config = dict(
    n_layer=8,
    d_model=512,
    n_head=8,
    n_kv_head=8,
    head_dim=64,
    d_mlp=2048,
    vocab_size=19489,
    activation='gelu',
    norm='rmsnorm',
    norm_place='pre',
    norm_eps=1e-06,
    positions='rope',
    rope_base=30600.0,
    rope_fraction=1.0,
    qk_norm=False,
    attn_scale=0.125,
    bias='none',
    tie_embeddings='early',
    parallel_block=False,
    extras=['capped logits'],
    init='uniform',
    init_std_qkv=0.0244,
    init_std_o=0.0,
    init_std_up=0.0244,
    init_std_down=0.0,
    optimizer='muon',
    lr=0.00798,
    beta1=0.95,
    weight_decay=0.0,
    lr_head=0.00794,
    grad_clip=0.5,
    warmup_steps=200,
    schedule='wsd',
    decay_fraction=1.0,
    decay_shape='linear',
    final_lr_fraction=0.1,
    batch_tokens=[32768, 65536, 98304],
    seq_len=1024,
    doc_mask=True,
    train_tokens=405400000,
    steps=6415,
    dataset='wikipedia_en',
)
Each number is 128 + 24 x the weight over the matrix's rms, rounded and kept within 0 to 255. Layers, rows and columns count from 0. Numbers have three digits each.

# layer 5 attention key, 512x512, rms 0.0931, rows 0-213, columns 64-127
129149118166137125148118136132146136141165093141150113138152158127124121141123108123138132137157108128145128128135118124163162104129143140125134097135125149130136145144113160178130144116125103
134134121117129170133090158130132123145119107143151120100134115146131137152139132130131119144151137120113119119124139100111107108121117110110124143155107133141156125153137113114107161125150116
098115099133147104086151116133139108117125138104138128086141153127148163101135135100134142128118075146138148135107142123157123138167099115127117144157155118153148146136121119101106135122098123
128133147111119135117136101085134172092152140140153150158126160128090110152141109115119129133142153121107106126125129154133123125132152128119136110128119171123124120125099140145127131131132109
148080133102136133142122117081096130111110100108117135129133139099123087114130110151132159123111141130179153134169128126118149147150136116124126096144130129116106137117121140109117135125136109
137137157125108116169130123113146145106112113131143130133126135155120132162140129109129113113141162137093105151124129124134136099165105136111135161194145132146086121143157155110128108120108112
144135123101158116147133121155130127155106123154125095125139123133117146166116125161134110161152123126150102118128116145115123107122117125131138115143127110150146123114134088116099159135118140
098133144104124094134142071115129118163141104119136125158126142115150131131136150109107133135110120119152129142108118104146134123114149130148117150128111110103146097100122120134161117123092118
102145127112132105084157159150133131119156128113114147124136131131120123101120132137107121161071137117131136135144139105102128135128094107110096135098136102115164135112131105124152087139140158
134121123141115134134152141110101134102129117130139134126166120140120139130125118138123113115116120102124135133132141150132142152125164140136114112147146128130130120125117148133120129134145157
128125111139120152132138124122143123127135137124116141083129127103130121139112134105172123135139125129118149126121127147114113127121081105096156118147104118111122110179163087148113142111114140
086134151131115158153110117128139103139125100128144110112100106124152144121094125099092134131146122130076124144110127113147107128126130155129097130145106120117147119120153133121109149128107149
139162091141128138134122171146137129159113113129143151109144115135071077159113143103151130110118156120112121131121144163152140149139114139111131123168094146101145133177141118127125136110129113
152144117110137119116120132145135150108169109153090112141170158114117149141138143119150149119143161103134146139114147143156158133152122112150157134108142166111099148122138099091141163121121112
144117135109133135085130139111135141122097131123151132142136134147120117107144127141100122114135114107111149145102114115118117158100153123130120147153114156124151125108111164131116108145149124
141142124133095122143090120123172122103157141126142116135151127158120130162111125156107136112123141137077104112137136127148142121091175129147147113144095128120102145113093130125128175116150141
130120147119138125095149090103110142147107177121112140120083116143169147113113151138124115135159130071112143145079099154145095133137122121133123111126087141104135118162107127136141128105120129
160122163110125123127136099128122124129155158147141137114144131125135141126114133144085138113106136118148115128144125143132133123152136124132104151160142100169119124109154137120160099144095084
120102125129108131113170096108087102152113119133087098160096138136103120152139125113121123157134133115154141141152109131146133149182151128123122106147098113148147150078150104099138102159103112
126154108105153117115129122118165103116143162184115138147151090110083127149132086139150087120135143123139127143145088150146131139131129147093188160113134115098131151128148119123124110109156104
134092154156099129146126161058155135098196082123138103147141099129144107122155095179134120154110154150171181116145104166107144140116128169122081116154130126150095136106113133134130113133140156
141147065150094111124151126147109090132134143112125104105168134132197097139166135109112131118104149093109152129106110096160151108192117163104165122125112121118123170108096117120141104141145083
161162104157146132150128122151130137136099134151131142142142136096142137101109151121131159096142128124130094116144154132132138119142097148148182110123156156118066140167138131140113173144138107
105163110147158157132112073139124126125140128105148139153135174134112131134133123100149122143110099128123160117124131134136197150136114130086125132168111130127105131140092159145104132148133092
141147176145103119173124168159103138119142125123123163161140109149164157133105175106117086136087113077141083128085158158109091129093158143105115148163087088124138148157127124092105085130134154
101116114151123141158108164188102076121111122126114100135096123156139126116123115079152130117138110135099123131116085159162115118179135143157154090161145116139128126119145115098140118149126133
099182150127123147149122122135104095106127074085093099140088094137121152142168124118125091106150120140146147171126125097111147171130125145123095129110167149090142143105137099105158076130134080
108143145121123171095169116144118143111123122101135145154162123104141149137139139111143081159133105130121120171128108134130132118170157117114085093152115152105130137142150080159136136118136144
126161095139145139163155102107125095122152116153081092151148126111121096118103070126121172136158137149130114146138057167131115158100127137148108104147164108092112123110155107112149132124149070
108150157120103150095169159082117181091146147134129173132109141170088108091125132134133081102124104134069124106095144136113124118149140120121133124097066120081112144130152112109124114066106143
099101146139148184117157098104106132143129079117086147125131106125169129137161159105165133103113143115194133074108101156116122078132077103121145128077161108116119112128113113131115115145142127
094099126126115105146128116149136116094116112139133130153112144086144157141131169145095083145110131108150111106128122120107127081128136120135064112121089094087167122123127142145128095123151142
107130131130120090149141139163136116159131122122148105083136174125108109118131137134135112137083119131157122099147157108110138114135151110111110150141142108146117081127177054136078163149116098
096161129139115106111139155131175180149132086079130129131141116092127144138114137127138156157136096087137142115139126144148114110118159112143118134183110143132101170140170139152140131140143119
157115110169138140120115140135102130110165108157131129143137101123093084116131110126072118125131155116126162130169141136164098155073163122159083098124103142113182128123099093145134125083127190
127154118097112118090116136116155120079140122079100122133087117137143132140138140157097116106127095094161141122122188088102128159131098125108094168132109149135158119093163113133172093104152174
104128138130128135111117147128118168136120163158126081164125126139141112092155162155074168128136118168110133153131119051136147167114149169111116106154164141135140079143125151111089104141136133
110112121131118112136087100090153145108108134092124129151110164079143158132122140104104200119178119132171151135134123133122129115123151132142101128135108108113152134128138086152150125076092129
132118132130101142106108156097161109161123142107152137100108151086110118120167088131127151156156143128150115088141165135103187157093153100187105160151092135173153082058116144127159161130104151
149144110137123146128113137144109132108060120129155151117127171132113146126114128188149132136148085153174169154125114102092112112101120091126134157149099153124114081112117083123144136143125148
112154158103126106099137149144103130152139136126087102132136158128143174111128123093164131179124102155131111148151158108145155157168163123154081097131119157137134114088131113142137099155130154
174152108129121143147115123140166153099102098153161141083140085078112104150127160091169133142138152127101132133148111125117127128138132146153141144103130148136140152106120146109131118128128144
129142166094180118123165134155164126120121137165142145101149131164122133100123130132103121139118140128135110146132129105149109092127123170167127126118090125183129092126143150089102126113132153
115122144138051154115112140110144145124130121165130169125166125127141135121146141119114093156108085090137144141121101108115155136150106086132114185161129167130146132157114148137159143157141156
129173158103144116065081137110160126116107132132157121095132131098108138129157156084135150117130125124081126142133108117144126108112136116122097122127167133121099109132124122122168126131070158
148099108123142110135113131104119116143144117099118120129100160088109140102126084153126142112169135148130103113149085130103154122134144132112126169104113115091104173145122156183106140121139180
163140080167124160100124186110130125110119120151115139146103142158096094128139124113134183137098091137113109108179113135091159162154150114155112162142090164089118130147159101099103098150155112
166112107074133153105127147109123121129154127102116158096094116126189139137123163169136128161135114137169104139099128163120137145142109092123101150100177119105155120130135150126106082104133148
129146130147082161168122087119111167126175076117132118176157097148133129117127137120127150181136133145149129110122132146127102174089113117142101135079122085074206142142095092139127099130102151
073132116145113162137152169145141155103160176155124115141067118107126106063112182101126139137124116123118139158133118096139151135150140143126138113141125143127150117138150108129124146109151140
156182107078140154166125138081104148139137090161138141160134152197130110127107128121125143136165138195120087160118106098094088150102160133088126121135154133147124084119134134138125144131157105
110113146178128109151157154110153097114129112144113109122146079126085119163135125075112098093139125144114134153184149129136179167164101127108155093190122167154131135061113131088132143113092111
142121120158078158144109163049115085090098159176128115163129125150173120156089129115145137148141122142142123106121132099120102142079111155119109149151127143162109107102159124119148123150154139
108160145165142136122122117085175137125098137072148130148145171151138091156095161140158151122114154115166136186142140099170153155143149136123114097149170105119077153167104106129132134157117094
111087129122124143119126120134109110134152145151127123119146141106125093151140104131152130116110091130177149146173111086118138161127149155166109135092181149133146151128125070168157111172084111
079146113138070185148147124120094102138154140168132157106111154151097161169150158107128093147107107111125131138122120136161127129096086071129125114085099123170150132140135133163154125104109097
069115064140102108155094135129118124120148118127113133131136079098134166142134131132139108160153122107162128138102080143103137157094133095102098132125162130088143140127128126108177123138130092
119127174145104119143142083101104111122118116119157135145119133122124117135164084144116092172099139159088102134152127122100118128132157103156164149137123167118130138112149159128133077140184141
159136133123130122139151148135124135118149111110107162151131112121108163148122117147176146128100151106151108143099123140108136156120121139135136145169169115101131109109164130123115088153149149
123097121117107113119159121124140128123170117143128090117155150130113138118115141076105150130092116097084106150161083186173157083123149131155113133102114168155111158174117149143102093163111147
145106138128111138161099144115149101118087155082151108172080092126121124125144146133093098141062114126117166135106126099109167138117102129127087142124147178125120165107113102134141112150145109
150095160123141132100124121126113138153160125123173137113124140163130133181180115139126120099085099133144094139106092145147122086127114144127138103148128110136134124114173141146105141152118200
147156097140135063118127180114150056106136151144138142052122123149120106143130091070154136125086198157126165143128106155114123124122153131097125112077123165140123106112123116174105116170146118
117142121146167127143137106107151111144110119122136082124110134143134133107162185132097105129123127155179138131129097150125142138175132124101128143174135122145106130069154185154124108084086164
135122144114116127140138163135130145145123121129147139144136138158129111146144134128103096131120144111133133133138137102131153124113120116113121148151121119128121152138115113144122122127142111
140163153105159122144120145121128134144132129113147133130129116122133133119112109138127141113105129111115143126118121118120158134099138150106126141093125142132116122158144123138126114115126136
117124131128141129116140103168117144130125133112152121120129128129116153128111121144158143116139114138119171127132152113145113137113115112140143151130123125126094118118114135142140105113114124
104098121146100131133147120170142094126142133123112117110151117117128140148160130115149081099124116133134120126129100123127121104121170141124104146123139116117119143137138134124131130155138119
134124134134118142131148148111128126097126130132164142145136123130126149118122140137133124100142133139113136120108122143136110143128105131116118140127138125120129107118122136146117138119129150
137119106120134121109146129125119119140117142126130123107121117135132143137146132140139126126138136145110124144139145136134107138117098131145143143147104112127134120132120174134133115129111136
130134135135108155131149131118154142122112107148136144117111123119109133133110127123133166136130132143143132140119134122133157120146126123120123132103127130132143144130129124134118130136139144
149165111111105149113126118151140120100128128108143124124119140129143139117137143137120135109117139124104158127127120132153142146120110129108107113135095138133129119112123132152093153148131123
158139155131137110136139141127124134147112098136139130125127146115115125135137137105114183134115109119128124127108129091127113123127109094134144109141099121112113131137155121127136150144126124
138113125115137115135142124121147131120134146147137111127153118154129148114123119131138158126146146132124123122109121131147115132138133153130140118120143156124121128131132135147105135102116155
133134133108141133125133116114151116139162153105128108120145118128135138139123117134141117131128156148125120130132143130122122131150121142136138127140132122120114124117124122112122121131120125
099139119132122093103121115133133122133137134122131119121129135132147138105144120117110099169135141116127150113127135137126131119096138132115129123154125119147141126122103107159162121143152123
122137117113124093108107116162131118148156108158140137135119127117120135117137135142130103139133149118137136123137141108133099116083132142146136116138113122127124143125114128113135102133127104
136118123130154111118134127131104111136116119093135106158111106128116118130136125131144122129119137097128115116120150132115139131087126113120129100123120116143103138147142098152116104120156143
142125138123136142117129120157132105108129106114158112116121144144127132130129105167126114129124126162129128119142107135126143118102117107148160120127136116116140123097133114132170096120135117
115122142135082118129141120138097120135125111121117115107140149108159113102113121127118128157143132117145152141112128110132108115113106139131142100134123135137134145131127110138174105126133130
122140092146122093129101111151143109127174133117157128127103152124122113097106108101104124132147125139127123125130121126124136119101144121108138129124148108113156147136134100123153104115119124
111132108145087121127123136152100152134128114126092158145129143126148125145106117131124112140116134108108127110125131143115114121104133132112102131107104126150127132119135106120144146140129143
113129126133098109143139123096113155120109121112154143123157124131153122093102142118129139127113137138111132144141144123145113123123118127114124133137105117153138112124135126115140137144145141
130160140149144145134133110112105147167106112139091173111160140157158114133123141111116127118137097153134127134107122114142119122153146137119122132119099120140111109127129166154134155125136140
135129148140135101116124119119122101130123145131137135124111120137122130101144109134118146150117135157127111100132143151123136143122156144130129147139126153107151108126107153133101127121079154
154156116162100097153135117109122137114142125112142113124126122143152113102115134125127139146120109160129124099124118117170095133126124128158123149132136118131116092107103144112154149163152092
118133129119135144111121132121142129098093107132127128135143132121166131150127141109092095140137127098146114133119139143129117138086117133134132147113161123146120154161159127124144140129139134
122127136099118149155132144120138167103110156096124149145125132133108155113145168074119144110113114129134130125127103117125092148149135140143148120116127109124143104121144137148095154152125122
134183111107140115138114145161120069150117161077128144093084115116121138118102121143122121087098119122116126156133094126120122103113127106136127103108144099128147187126126089108148106136163127
122106154111104148119114109131138153144110157114146131121122099162134120154101131138149145137128155121090095111125161123106127103108156136146141138105117122112104096113127120122129137133142151
080117149152171121118129153123106062125118108071154112094125121118127101113116138139112091109126126143138079128128104133147105133090107081112120135100175150125107152148110132104140150156150119
116104091123155131105132135119155153125108085142118145130105157108145090145105130133142117128130129121119112102123149132141105139086147117123132134112119124167154093135118120137122170136148128
138113120108139126143135147131152104107080170122151141105116126108116159159155113110120142131153127138147085109138118148128122132117142131145160147111135128112151141152152111113099116157115125
166147118136124103154130106095127141153121178118122125130100128142087132116139142132142109093128114131137123121110138106129110119144127125155144119103148136151126130134123131078129146102122138
113139135085125135128091117127112164123105132094154175141142143141108141111082126138172143167114157097140126103143113146097108162157162085136159107140082063125131148091150085104133125150080170
111113165140133100137147114091098120154160075134146133134124114126136105142162122138159080147143147182114134120134088108152164101129112083136113136134161117148141111122124131134165096119125149
134142146129129131116114154157109160113141160141118125095146126107069172161147096185145114105102131164121151114125116147083135141104133163117173092090110105147128115154146145092136138146108130
099140126120132103074124149130150115115132107080124098098135133095121133122123111156117079112140093156152135097138146151110103149117176138109140099138108166189114141114100150129154139138141133
158120134166110128168172146089172110101095111135095089105140139093128109160154082091170117142169134113129100100138103114126115130102149140140155139107158167122105095174123121165114064132082114
099162064088156163135127156127153100131143101133129135071104150084125073065128110148137134105164101133121159153149133152155127130159106093135156166149165082144084181068107152151164143124076179
136147119105090130101112152141124149117146154146144100123113125134128124097159118167154086125166130199124096141107133150102120096104099123087092092097125170187124155207126115130131107128124123
153103147056131137103085121106152118139082154095144145159161139178100129178139144140137175141209090209149097123120185147080126120089119123142105096171143123143116120167148136131117113127112175
162132113058131145168097165150150121135133169078168156122121144191044100134151152122159093145161137101095089153130126118120137161124160184173103145071143154095107096089169148155125139141164168
199142161065147065092165150151156114159183182107133093117155141144154108095092113075070159130176071078104162100147117148108135081119160147143146132176157101095168171124138177129143107121179127
108182118188112140073134138133050116096189166129162155120163041127203082223211119080182078104095092127112136123188125111156138166109135085142139109123095109157152116112112149091105114029132177
057147114148103127140069081128146155120138118129083090125062137065064157129137093105139129116092139131149164091150127134173153131102119190106083105159138110088121154092136100160185124119059140
191185123176133124147115194120075128132106141131118152128088151093077136103162120157075153172163114126118164097156152096050141126102167135154104157130161137139129104124140113176106156103144116
147126107097141130125092093133087156114148130211149121153171113135138135122133162107094090141137149117130140139175123158058156115158154122101117139074194165147169102133098127146148090114082160
123157135139171128153148157145127130075110057106094108091116143118126122148117139194123166108119103098145183077149160135231143117113094165159159158118162092111070107098156130153074121159115124
099100144176135154112124184143103118121145179102164099120121137095097194128189078113126137161076115121137128123153189143097130126087172119154095112111183176141137159143159159126122088104050132
077100079097176120141154134137115133135154134172153135114124122115115111074149100168078072155107121104118069063080178126115101145105137104128168120168099153132164156086129139140088127074118126
167132139149152132180172140088124109101099199161102153111090111172132142110156120141139137155114189144153097149138144152111129139098098137137231141110078146144107181117189071162119101138152093
152148116106091113134146080134191144164138140114110103134140093126106140135150109093117162133072135150120144096171091174106126076199128118135143106120147132145139176082132129174133074145047094
132208146131128073116073103118164138154136095188123138138156137114102100107131140133116139123089118167147122133063099114081125085136133198140138106113131181050109123225106130136057135063122116
123130096169173152130113128116141125125115143092127108081084131155151088123088159175114136153141105162192157144121148100124112149124157066126158115149177098145170101150073120123147108097115114
106061078125138114149130146146151114136161157127115159154086146086160142199112151124127162073142176087137177088180082139132172079124089110145158163129139164124089105129119106145171113045156087
124140133095107104142101111114093149172084151141131088137162081128119100175105143151139137131138068106158104102075148114121118165074122121096191111136132164071148074077109153147093100142156092
103162130071190045139166130158075173124156140142147171125128123167138134119158094076164104077099180119138156168097098155136143129127135168122178104114153141208085146091134061093144165102096173
156131104117133126133111135170150099131161178145104123128098130061066151196085123108120104089126152134123109142133129130094104135094096109131101090139120124137120175162095148143183125160122137
160101098164147117185128146117073096107151087147156100099115184084125085171141109143140120121146132163078108174122133107129133088158096187112148103121093083117167123112132140147163152111110138
169090115136115160139156119100086098079152124090137131147126145124070193149130091092111105168139121107127133166162149127218156123095132093121118149130127128105099179104073087136132117146146168
131140056188082107119112147150147128131143128125122133103129114142166070119147162142176142107170136055123146153130160144134122141110112112123114108126153160137138138109111121135089140126192139
102056133091150104132082127123131165164118175139084134098126174096161099114145102135159128154211142146118137119147155086105125118087105113091173078158120135123198178106177134173186149119100069
114116140158124134169095164106169122121109173129151201158140091195126166175096136071138107149133130117109147079107159139158078123146115142185148122123163096164052124080131120155095135110156144
082131098197143123138148174172115073193106112092129125160122097125176085131158146121093137177138181097097134158137095139125119093096144093184131087100126161159145121136149166107156123175122119
094092149139085132133084135130086162119081058191153138120075141114160109141107084133122164138132157135138113110169173182072141104094126147144112078108132151120145176170127080126097137140119103
115109122152162123111113108068146129144165129129148102113112075175104175114136170125119111125145115154108203103206155120073133117183130157069121151112156079121155083190135176136167159114114141
124151155113118111096184147167139091125172088172108142139090146104157161110102133151101124109071129091070173103113121130116107137116141078156140118117168100064124130122140143118160112142075107
144109125135139115092131130124147129135146119128129131126132135124130143135117143137125129133104131108126136133139138090121113146119136155121139118171131122140113115129139134120104132144126138
112155143163130123152132102104132146127134105119129118126127149139123157110142130091114131102099100142157132116107110157126134126113135127119121139094152138110109134127133138135126108135117119
115124134103146142131138108152151108112136134104131129122127123106118120140101174128117133138138121120126136104120113138146122117099146155129167125135123127149133142126137108146140106151132127
136130130140138131112128118110147133116126120148145114126149106103114143123108131161145104122109143129149106148140112124117125100124112110156099140119140131158146152119138129141138111109142113
140114121115119112116118147115106110104137136129119131127129120108129121137119122128139128158115127114112154124128136119147131114130134155107129131155140134121131136121152126124128100136149094
103141162131138133115116112121120123099120123117140154133134127102148151126114131110116142172118077142160096118120114124108126096099117133112111121080129128093135160119140147122129121119130126
135104120139147117125125127111131119118147155133140143133132132105144125125120116129102097116134141097148145131118127136130127113111102123127143099129134133137141114143151113134113106146110164
094121133150118115131123132133135116103091154122141131114125133121116127140139121119118146104064085160121136140145138138136118109139144111131164139116114141094097122115136128119129119158120125
112131129149133131142125142151145127117121135109133136132140147144128136109106143142125168144122119129082129135142127117124118149142125103135130135121113146147108100133126121130159145133103105
148130135125129104129132112131109117140146141131123123105122127098129138135120125140150118135171146102130144117163116112119129138104131104123156138097125113137131132123158121135116124146112139
130101131135133101092114119109103096138122073171119139128115116106147110102110125158141121151122142127149139153123094149156133140159128090128084112134119140108118128119119125117122135121147132
133171107103154103135103135115147135136129138155114149145135107141130076113145107119137143145117136151126133133145135083148145119135147107112142134109096130136110141145135132139139164096115108
104168148131149114120137100147120143156136125136134099142166132154126114102116143089128102141137121096116135131127102135122106136128145115118158121158125122153146121138116107134147141108137121
152129125122142115142148146135139124109149113159122135109147110133112134118163114129125127138162171110155137110141141111089118095127092106095142132107137104119119130126178096142123102114124160
131156119133135131153134125159119139141157142103128129135121144108131113124115147129119144129107139152127100154138091158171151102133143131136113130124124118126119129128119118135136147121148133
127098133136127145118147151144139118116128130120121114135100131129137158142159120150156125144134166127150128140153150160105102129101128105095159128129129135128085126115134128131141097129114153
103144114132146113134117097141130111155128129137145149111140138118131103140135124118130108120160130118139164128142157147152142131139124064116138122143120125148120138148116142148149148107131128
131082113126107147114116107148096115144151143137119132115112119119130134119108136112122109153141130097138135171128134150113128139105137126157113112157154077101109144110111131138152102091119136
102124145143126134114141119130118142114172128133125115117141105121124151159147115150102124129145129070131166135160142149097125124110139099070118158109140132156154161118161107099161103152103146
123126127150114137103126138132125117135115143135106129089110081133165131136130104144151127095103117121126113155130152115115140132126126128110104160143116145122099124104133128093121129118142105
138118108120127116083106096147135102124141123150111142128112130159146125130140123136110092146151145114164133138138150154090115100106114102112137118119152116114121169123162159131152132119119165
110146144111165130109160148144140112097140160135102114120135103144123130125162127105168133088118140110102143119111103116120168134107106133148093125129144103139137123137140140134109108107110107
141121167100122124151137117112129155129148150166157122127127144122104173122114161097128088070125136133119154106098140140130138098098116129134116099136153090104135129120171093170133118111126118
109087141118154142113146084117121106121114060139062140152078118091122128146093114106121137115147140111143145144114154086080101117150125130118165097134148134107148119131125125133173115158145152
136138137113119136052135094095125156140125120120121165141120087161130106098110124135092150110124116144116116133115128142117146161168104120134129175154134134106113130160143116144099119139127126
123128153154122110152132117110149137127126157123122070119115114121124131142098121148129160171128172122131128140151111114142090143103118114167136151109122139132145105130140134128139107137114150
132157155129112100147158121116113123101122126136131148112087149130154162161165106093124146147156118134100124084132124113136141138091073131111127162154114116084096136102116098099122156126136123
127125169108133153135092130151146073106132079099158132112087118104131180152140153101110179147188152138162105161186116170135107102111117108092119156119168117097130147110095130136158117125118107
132131110117141115118157129098115127159142099105104158134171127113147097111138120136085091124135158108149137128130137104110120129103118123097136111100120119110156141114122121098108133116130138
103120136112097165092124128109129113106129108152120156132110145146131091154103131089167128131099139140142153152146159130150145146103133120116106136147095146146137147103106150151117130090140166
089103141111153179151134091122120168120136120156131068165127145100158169104123171131161120081107090143130134066134134140156141144116092147162147120149122109132101106129139136151134129100113070
120126152096142130124143101155098134110168112098117105193139139127157145144104107124086086121182105116128122129143117137106107130141150134078093129124104084117170127082104103085147118087197166
141160099141105155142159141150121110186123149146139144141138134142134084103109141165179081129184157136113119116125086141146161152088142135131134113133107155125111131165128096161084134153141122
116104168107087119133090111119119138133128179104126101141127128144134155158149113102160127105113107137137118120087143129126142161125152111100148114139131149102158104102137163089132136107102120
087146149109112152155110122142120167102100117114150118144110135116143144151112105132135120125110119043103139108132137125113108175109145163152147149140127131126131124059140120194131155116159117
115164137158118128182129152104082122137149110135117156112132122131093128075147107157137172124129123167085112135097099145095135127134145129117100101128193143123158102106126129142081087121134093
128115117127082099143124101103126137143106148090107112155137129154123138144139113110137120130159170148091077131161076156145118153166086110087072124121124155106121109132135124096141109133098126
141162137133141132155157146130105083120167181140130126110115139170105085120155139132128147111128128168108103101127094143152100130112141107115125136098130101127131164131123178106070108141134160
157173083105120146127094129186151154102118094170109158138129137140086085116114154096131113107138112155115123174117139133101112134126158147143101154107136117193072119121087159164166146078161165
079119099051068143092122122138129094081147140123168135167156135109159179132164106107158175148142096159169113155142115115079098140089196096113120100121120099104142153094160126127140104077113141
128133128158139094098174144150148145157122160110091144115155105076098137126146100125104099158104097134130097151144175139113136113077143119143163139085169141129142096129158150126152093083146112
151143123151145122154160127117114135132156084165140127102052130110195150091124136156119200154112153144131154151133145082144128139182129119152097173156138095153136156056127102119104076158088133
097168119133085146144135127109145042129147098130152116099135175132127093080139153147105078110147182136130116128161140090121144102130112127099099085125134101157165148147148084132091148097130166
158138186087120143093160115121158152138126094099131148129147149188115111136109134130123135143063154142102118097125105121098129148171131158101170133090107095119086119134191146117139117134135126
124126066172103140137148132159106071157119168117131157130146137118108116143134104124152109115122139160109165103109188111151123111142092122149136124135180068139114155144095135120139156130217106
144145128122118128171142108125101086138159097163178107142105080123063125104158141106128099096113126166143112156097096135114152125121159119103128110095107076166122123088053194117141152121155133
157129140122166109085114137147125141099088124115142180175091109157116097094157159155141111122152131160131148120155110123135102168116119090132142122107094131127146146128147125168124173115113142
131135146123151149107100137125173138158136147124152070125098133111105154155129125081164142135128069126163150139135140195137126122142106161127116107116159140180064118164092128132169110103124127
104120166099112171128133096130163080109129100108084175123106127131116153144088114145117114168198112139171126116114145132167122139128117090142129146105103124107129110119119138112152121122122081
069116107152144165162129153156119128133090086152116162109135127068153081122116180153150147091131085145121135099146065093127184070151150060111170149080162104111086114125095141100118111182194102
161171168123118152100127125141119191101150147140129193156155109173070128085110117115107130172128151106080141121136114154123121096141090146127082102118134090116094186153109115139146113131116127
129118130094165137097109110174105152127088107135117126141128129138100118130093138162105157105094163110092131176140099097139135112168119141116146103124099152111117096123145081141112149122151118
108144118099155115123133106117104155144151137081170087120138141109102146125098123119152156081137105125135133143133130141145151136138093125118148158185160100178098156178095118132136136102093161
119121138143113153151121139147139080117131135122145118100139165122112153139137103090059150144148144132131152088127125124141099113145122116160140129109101124151121135130160073158132170152135129
144184144089098129175135155163180124139106160116119122119090049126129100151103095139154175087121141130078098123095138116102113120135098142132090121122129137175162115136112112090119096113167165
103130093154116102088117103094110136146143091121169110106065125129144160100134127095120103157105144162117091107088152065116120110091127115103124122153134153100179143177147123088133175106147141
122100096124108145111138124159135115138108065117146096176178125094142153121134111117131128117110151120099124143117114150125106085151124111135114114111095155116106146139123133098094169125092133
113121115104117138130100153139055144158159132150159129162140126130109147117097135130097132152127114088139140102120127125086163150128135100132154150084168124153117064123092117109153155156132170
159124134129135152154154131130125130145115143136119125120150118076178157098179157135078096172109149117136123149133113109111154119117168095127121139104132176154137151135151098162097081118163108
102079123069145104167124100106136184150113092141120075135097180111157094084116136114099159173110154147121126101139138164129149073120121140138116120129086138119172126097182115136138119119176157
105123131158125118113160114152107116103125089102102132167119119115163114103143113108170107102107103166092118105179072169143172135140129179161103132090103115072108124124198101131111114177135135
126122109112130136115125122131127117151141092125148103146148096113111157174121144090128156137159111120096155126113121072146102109145152153163158148131181142106118102159085154140103079090145124
155091160117155088140117140137103122110081107110121116114121156099108107133139110128114115146094109118176167134144122153114110102159096127111106123189148138133197165126088084131112150120105117
144188129113126140085148163100116205138109090145162138171145166165186096066128115154115163111184093138140133152127166176085152089117113087118175119107114093113073121154107104113098158105179093
136132115119087130154113097130122132144124108124126114115121104114144126149130160095127116120144120129125140111114133099171152111134140129113134114139129140126111124127148145131139112130097165
146126116138131134137124133121123125113121112130105115149126123148132105137142144127148120124130116119136131112167141085142115137139135132147128127142151135131109147134132125157135115147128121
135129110130104122110153142123112124117120132154125106113147146114115141132119129110146107124121130128111129133107134152136145143149130136145136121119170120124117115134138114134136116115139115
110143114119128120114121092096138122126114114140121111127141126109131118114136140123109116159123152152148126155130108121121139115120114129148087143106099136134134139118138128137143143141109163
116129131150153136125131158099139121117135124129119155132158109135099111138106141138144127138115132132121122145105130143131136131145098139134152121110142119155108134164121120124127140123152120
116121095151142128126130099101114107133122120127154116110138118126108125118111129127149112133139154119112160108106136117133127122106135105106122093117116122135129133132130137157132152100139142
118128118109081102155130099161132131133102127128141136112144148116112152138125142140148107139161116157142133139147127129111132129138117134111112128110112141143125103142123130102108140148106165
096134135148128119127109133144129122131121119127117121115120129128156109174135105123093122122128124142117118109126130137127129106102115107122135151142144117163150147112113133152152117127142116
130147134100140166151120128118135118140119103106147129111127141113130160130140108117120122126150132131136163135107119165121107151166115144112111127100117104135148152130138144134110164135148133
122113116118150137132116107145139130109133161119153078137135134148120157134130151129101103136127117133119122145106146159139148141154104126121136120118144098112118143100116164142153127146113127
119108149135133116131124140132134129142150116124115100154141137125151110143117122124131147145116109125123125125155146113141138132165145114144133097163147115122137134126121140104143101120131150
135140158151107127152137133123127122115115122116119138115133142137159124143107127118123127106097155125118126134133111121109137124108113146130125144148136134091124121160164108095134123143146121
131142162128120153144128150169141139107094155127115172136145119130126123126126133093158132095106144143123151134121145111105107137096127116130139146094121095128108120129143145121129116125154132
157119149151146122155129154155095140126135164113179125132157127171101107108118129138107140111129135117123134125089145105143114129128137143121174131081132109110123132134140147123129113127139115
135101110129124126120124103139143104156115122123136111098124144126111140129146122121111125132129117179117127118114141134107110149111141124101132124130128158125110121112135141126128131135097139
113107150121126133136100123105114133122147122129102086142121132123140097128125136161096117144120125139137121126150146121132165116108144118122093146151113151172127112115135126091173107100139157
183122116125129165155155156120158120111125156118120167149139096148128132143117104143109142171114135090122121138137114111137106122137107124141146116145169114110119142158131115151109107156122090
129102127127113113130133153129124122134139116106146134105115127109126129154144108117127101162121127109112125116135131132143124101096144117119141135106129123118131111125172103126144137148112125
118106133123161105139113130161133136166156105096118135145131137109134140130135124131111128137134139138106128132123129139128126118120140107143130124138154133140149118129130128101178110122114130
108125095135159087109143102110140152097133108115107104140131137120155088120151141107134134131160151107126119133130170133122141131133117115132120113192163136129100146130107090119152108110149127
143129155122138129132137142125133136137131127102163151111137095132119126124148147117115105116128124159124105117115149162127111136124128140105128130124128117095143130122154135137115123135129141
125121093125134115144100150128128122151169128122140110156133138152155122120084119134142114110140116139135113106129116105128145113104153107136145128148124137143119117097113108107173106122104159